Part of a small language model's weights.
Size: 17 layers, width 192, 6 heads of 32 (2 for keys and values), MLP 256 SwiGLU, vocabulary 2048, 4.97M parameters.
Training: 242M tokens, 3707 steps.
Each number is 500 + 40 x the weight over its row's rms, rounded and kept within 0 to 999. Layers, rows and columns count from 0. Numbers have three digits each. The size before them is the row's rms in percent of the matrix's.

# layer 12 MLP down (transposed), 256x192, rms 0.25, rows 239-255, columns 64-127
099:524441505479529541459459548468484513465500467477507437480549474559582440539448504441546477534520490513508482446491564524480467539457524594517532452497484432535504483457502459491501543546462523
101:547505499468527534526461448488464525483554409472498399476538489476488512441499507525424481437413538563444526509535521487472527546446523574471586483476508579575439478474525455475531533600469534
103:474526433538465474450520464476625495552518470531444502495518517453475601436446525539467482500545469508517601529467561579522497520488489501470488520469498502418500488424457424543530469488517536
096:438491441385517440465463521568416543490478536555443580468489491487502541498517510538541506530479555459560445508501455568447473476503534425489589552519485535538542424452515503491446497487403497
103:479491557530485516476536525410523477461558493447530531474556498485485549480515544532469498568454507525500575527425511478522447481552490551486520497563467475520466533506490462477469504462511464
096:521530465512532496548504461444470510453458542449510483488491524515520595500466526481512445542492486451502552542529499522413523524534497516431518550503500552463501544519531537461419476498523512
098:474443439443554522536448518524530454533489487505466490500469476542513533543450495466487457463484546536537651549477475505469578467465518494450494533506584563494502530469494465508527521450533465
102:453467503471410574505509468513605499456482499528555526571532560420446470509440527495505457423434567417469550482513531533440518507456540521508448551497500563491633520452493439444477493484489424
104:514548486517533456539501507510504489484426465553487530500492448440545491433455474472468509512491540474491624558459570512489483509496468503420554470537516452511511511506594457509460566526485520
095:490441487490464557474457486483555515494498479561447538512572489530448482450534477555467512443500524540443505395464475552519571518496500463527448517489483448505511542560501513551518495521570469
096:527524505489510467550535476542470440521477453512509545447486504536530479485536499499552464559484412529519584540460574477498641525474484469494523501481498566517458517495559516548484570507461509
097:485512476515516483538468454547483510501456516508500481502554484500592523473501554471445582460469488492468606515549557447549492495459438469553535550581488558529521415534523503508484519522512534
100:382566575438491523496504470508505510510535466478440426505449544512449526486474510507490509495488533571550472510457495506555552509479542479499483523437524489484526367501509534548447507472500469
098:472507536506452409542542465549516467433498473496545495484578452496452467442500484535462566496470508486478494548448502533446546528435497460497492533519517555552424498431530478483542509511441488
104:526426549502445462555539452499431483516532506490573478513571460516592509534527456438449523514439485414483377522433568451469471533493567508506563453556532510535555523550538499488433447493509558
100:519474471575531448481503502550446535506548477544440485441483456441464531483449539458463564465502517495518586473424430458459513440517499517526470496470510496466568532461525559492462489530486497
098:466476458531569537544436549474542550508549526512488510386532483474534506481501456482476550498533468487561711486502567487472513348480488426441504563477533499454458492520511516545528477483444514
# layer 12 MLP gate, 256x192, rms 0.246, rows 240-255, columns 64-127
101:497495524469548424546488536495495450474562444534527490528442540478574438486536488511455496454542563458467515469522487496527477574446498554530478527544479518436511482447552538496501501504530523
108:437479493478589486460488544521463526497435488532487532415521541521433538563492477581524555456473440502505563478489500528434527404516590512508544450488456547452504490478531522525518525507496555
100:552527376485540532514499556514499510516505468578497467549437490503483539544497548447586545456460524464547483528525456559588526477444505523493501558495505515555528462491591489519494469538515430
099:594468486505493536454456526580498490484531499451553538509485500431496506486484477610548566474502479573485521510440466454530508485548471449413504527504444493529533582463506510475540491439560451
106:537450481439566577448453501521476446534520545527462532518531481541440536505548532483533537482507559513458493496531511451552500508509509521525441509413484543556494545454572506566437539469431532
095:421521580440488556545512483380527472487525542553491483508505493539503471470456407505536488552514477506465489532474482488617503468469526517456480447492503545463540584508509416562512552554476487
099:500415547515473520539547506487513446517519469499534570469441484453451505558616508508431505496500516597467521500503511524482516531486494489525526478494517469469451532549555576513528488549451504
102:490508567452483513509498560472432483505481519425500451440565547537516516477489453439410583479496427525510468482475584452456461468497493490424480514501489507533516556632488474515466536485499485
097:444493503539496492496506538488454415459542485516512470499489481445558514556480570517494456524505521454520564498466510414495510487453451499426483488495432522456458531494481482486491562510429524
094:477509458573574458456440516490480462492549446388494516519547477523453474487461471477501475451475510483506608466527466489453534515434542481470486496535504578515452558501482531550554509520510472
094:525527459557576577497539554536524498545518488448525501537527403467500466519525433542450501474483403543469467559500489485546553495469439484503465489562458587459503538455449468474576504491485487
110:534444492526484466540474450576512451513529523466505532539539493467460529542563472444401529525504454538493503527471525555544532546499476432521453529526518510514537545515467496529542434495521521
091:521519464494503498542537517466524512495471542540551457481430469497498487467530442511528543462537432457466464535514423500477477482536589498481499463528511461532511524509501519475421516542581448
103:467511497510477555518491485576506545549505492440497527403508485486534541546509490422527516480482538471503552456461560411520402505568500562592413474563492470442508515532481576511538478518486573
097:540540445504488478503480481481551589465548417475521455440476439478492559502536539424554486526537516438488452525400467522452480522603527498520517518573534527562483484510416472473540464506474576
097:478490517550484550525507515464541488579503475461506529505478475477515485473567384523493526570466472509554567506513544496574543486482500473443408431518514449483466488495491596475453534452525499
# layer 12 MLP up, 256x192, rms 0.258, rows 240-255, columns 64-127
099:503489536562454443479560510522502493507484495508438496533493455391476495523506475461493484528487518512460575534532506422504534437410580572430419528442510405457471451516543537528528505524546539
101:528460508517554440441480559472475525501516574530544517565478471510494509505433474469491493420508462541507496540539468511492514493531513461576570460539513565466512464551404479435492518528507521
095:514479440531560481475460490552498490487489540534499483498429488474432481502497545449541549446526473579495480489479581519490533501442544507553547526515473467527523519539538478503515481588558477
108:558498485488497456453518556536511459479541519457487543548474476427492506438519488562461496483482508513470588502453441452473496431532485545487465509534464407478476508544497464503581502500528459
100:475458485447483461535514543441542544511394517543459466498565532574534494537493445506460489567544516524443469490501508520514536432547485455452520510511493503517518498527465517531536454486493497
094:492559520565430426513460470483477518470462502566500534519478504543474502554469486597541559492522479533500550533505559500530550456580523463509598536576523473451491507489505520435528397532503493
104:476487485473552439462518500561549530491457502497467514505443508509464440517501536452509502505520510488536515445492524502432478495485465556469495528487510576571516451551512418459484511443566536
095:495533529525504558493480478493477487460495457526441473441493462500447539521520488493460503496506503498474442580500508552476463510496486496480450513516542521478462550537589476449441562527540478
096:502549552556474570498535474552508420521487442558491491508492489545491467496444530558485487575555478559456498516518508507468537494547527489550441516483475492503547457506429531489445461576444473
096:469568492478515563513548523521465488486511483486531489518494488507467472499533495519552448511473560552474518533436468485544464459487539495481592497513501485480465506448534520521603552514498462
098:519519476438526515518537507532532519470515543493506478560549415511546454462535484559507532520507500459386448504503486520531532505482442412484471515506481546477542443542570487483548482461461493
098:498540529512529469514534443498508489470481439543526538471457523507533481475507529534569500515518589533549599458524538433533517531487518581504530555479511497481466442581488618492504526543467409
090:511476452555473506541464461506536486484438526517504576551459451532533434547524540581463493457436502567421494546471521448500560558496530566588568507496584508494564427558533463519486448486501484
099:484514483482559508561521464513485531538550498519468510467501532483455491522501590520540468420439554505455467458550589474484432455504484446469471569494546541486469463514564540524478440547510474
104:532536448444499536546511514527429477500492521540511465447506517509455419489492536474568512441442429518514477547388512522370464535540493530478498500544457576519466558544501425473525480509472539
101:521528547492461480407486554514452545495471524477536465427472551498504477513490434541518564560554481499492572521509553486562497548446467460466507512521500514507453549511498446428530509553544450